config.toml
hidden_size = 256
optimizer = "adam_variant"
lr_head = 0.00801
Each number is 200 + 20 x the weight over its row's rms, rounded and kept within 0 to 999. Layers, rows and columns count from 0. The size before them is the row's rms in percent of the matrix's.

# o: layer 7 attention output (transposed), 256x256, rms 0.0643, rows 124-127, columns 128-191
# v: layer 7 attention value, 256x256, rms 0.0576, rows 125-127, columns 128-191
# q: layer 7 attention query, 256x256, rms 0.0567, rows 128-134, columns 128-191
# k: layer 7 attention key, 256x256, rms 0.056, rows 128-134, columns 128-191
o124,132,186,196,213,173,211,202,229,184,212,231,180,207,235,166,179,206,230,207,187,216,206,220,234,196,192,232,202,209,214,198,218,217,209,198,199,211,178,177,211,182,211,222,207,182,193,203,211,226,192,220,232,194,212,199,190,196,227,204,165,220,182,179,223,207
v125,129,211,175,188,220,179,211,186,221,191,208,194,157,223,207,184,157,178,153,187,191,178,179,220,213,182,191,198,265,170,196,202,214,234,197,197,181,201,199,245,182,207,203,184,203,181,204,187,202,211,220,194,201,215,201,222,250,197,200,226,197,172,211,188,166
o125,143,192,184,215,209,193,185,210,184,222,154,212,210,180,186,229,183,205,190,219,203,179,199,144,174,193,214,199,176,205,235,199,217,223,164,214,195,194,188,206,187,246,160,186,255,193,184,201,188,192,192,200,200,182,206,187,222,188,208,181,209,185,224,196,181
v126,130,228,191,162,172,229,195,226,214,213,218,196,230,239,187,185,168,237,213,218,187,194,204,191,180,176,198,219,187,232,188,214,224,184,195,187,187,202,173,169,231,224,197,188,193,178,223,187,220,191,172,224,198,197,201,186,169,186,193,174,195,167,189,197,192
o126,127,229,196,178,219,215,207,206,203,215,171,193,167,199,242,149,223,196,193,179,219,238,166,231,214,203,183,198,210,183,216,188,174,200,183,221,213,221,199,216,217,189,211,211,217,186,196,187,220,250,196,194,194,207,218,208,169,227,201,207,206,225,184,195,185
v127,132,211,180,188,211,177,184,236,182,190,202,202,199,202,212,231,185,206,173,200,200,223,194,201,228,234,192,236,168,183,225,231,204,230,222,211,175,172,216,227,203,198,161,193,204,215,184,179,184,218,225,185,192,193,207,224,187,197,190,196,226,163,235,194,242
o127,152,237,214,230,191,218,199,183,200,239,165,169,229,200,195,240,229,202,204,176,159,239,175,211,190,202,243,168,199,204,192,207,217,206,181,168,193,176,208,227,199,227,226,197,196,183,227,217,186,201,213,192,195,201,202,233,175,189,212,184,170,175,182,195,188
q128,048,205,214,197,184,195,178,219,212,208,179,189,201,187,160,213,215,185,213,185,167,220,225,200,192,219,168,196,200,177,243,197,147,181,181,187,215,231,221,184,197,183,201,195,200,221,218,198,236,210,186,178,160,156,203,184,151,195,221,193,200,188,201,225,215
k128,025,230,192,187,230,181,212,204,220,215,199,211,208,217,204,193,218,225,207,215,188,210,220,218,206,178,217,231,202,203,204,195,210,187,185,205,189,200,209,184,224,234,226,183,167,209,171,205,180,212,183,183,210,201,204,185,178,224,195,183,206,209,208,143,188
q129,061,218,197,167,199,208,226,190,209,188,169,207,174,201,211,233,153,225,225,184,194,169,210,213,200,224,206,206,191,197,202,196,191,193,159,211,214,233,202,195,151,179,195,179,172,211,178,193,208,201,184,196,176,239,215,201,203,183,218,206,224,185,165,207,206
k129,043,168,195,192,186,180,179,241,219,210,183,182,208,219,218,171,192,198,204,187,215,189,201,179,190,192,233,184,223,231,207,199,212,184,203,180,211,194,195,194,218,197,187,221,234,169,202,163,199,226,211,168,209,195,221,181,187,176,219,180,218,199,189,211,183
q130,097,198,184,214,235,210,191,237,203,206,145,161,225,215,200,194,201,200,208,225,190,216,209,230,184,174,244,193,194,206,210,207,185,167,205,209,209,217,224,201,190,216,220,178,198,198,168,182,188,204,178,174,220,199,188,220,186,226,246,205,232,211,208,197,193
k130,067,179,183,194,171,203,216,206,165,195,213,192,179,221,204,199,217,181,208,205,208,203,220,198,174,191,177,180,214,181,184,206,206,184,203,177,171,220,178,186,190,183,183,214,214,185,184,167,189,186,202,179,185,193,229,192,205,195,220,193,210,181,190,192,153
q131,094,164,215,208,232,207,203,217,208,198,190,162,229,234,167,156,212,205,209,212,190,220,162,213,202,187,201,201,211,215,153,222,185,246,190,237,209,189,157,193,202,191,199,204,198,175,217,177,211,211,196,172,159,224,196,228,186,199,172,223,218,183,179,196,191
k131,097,184,208,171,209,199,190,217,189,188,206,155,221,200,172,160,194,211,207,181,197,220,229,207,187,230,202,170,190,197,215,214,194,212,215,209,194,182,191,205,185,166,192,226,197,178,213,216,191,227,183,187,184,204,165,179,185,195,147,171,209,207,190,212,193
q132,023,164,196,180,219,202,169,190,175,202,212,205,137,202,231,198,201,222,168,225,185,229,203,204,174,182,217,198,215,218,192,208,199,187,196,189,189,202,207,209,211,199,230,211,204,184,219,201,165,175,237,177,189,178,238,196,223,199,193,209,191,178,207,200,197
k132,026,215,234,204,156,202,239,205,235,188,186,205,197,192,204,229,184,173,210,237,195,215,199,200,189,210,195,224,186,217,204,197,163,205,204,232,203,157,195,174,200,186,205,244,188,178,189,197,176,217,183,163,222,223,147,152,194,177,196,218,186,184,206,175,165
q133,074,170,199,211,141,208,200,185,172,211,246,224,181,213,192,219,197,200,194,168,184,195,202,189,194,226,146,225,213,166,199,201,193,232,205,181,212,202,187,229,232,173,192,236,234,195,206,195,223,175,212,210,170,172,230,168,189,181,188,193,153,207,190,210,204
k133,050,189,222,191,185,218,201,205,222,206,214,217,211,211,204,209,199,199,186,217,202,255,190,177,219,219,226,188,194,203,225,210,168,177,204,190,184,201,231,216,191,197,209,222,177,204,195,192,175,184,167,187,240,191,166,221,185,233,195,176,188,176,197,199,212
q134,067,165,205,201,177,209,207,189,190,206,203,237,175,188,231,232,230,213,192,210,207,186,214,203,222,225,185,209,197,202,179,175,184,215,218,160,224,181,234,226,214,187,218,212,204,212,184,196,209,196,201,213,211,191,222,200,192,197,190,180,168,206,188,197,216
k134,104,221,226,188,165,208,231,192,189,194,217,208,194,199,199,213,197,182,185,218,182,221,182,234,190,219,178,218,190,196,199,196,183,209,213,233,197,211,214,223,174,167,198,205,179,237,190,219,163,169,184,164,226,174,172,200,184,222,195,179,169,193,214,177,191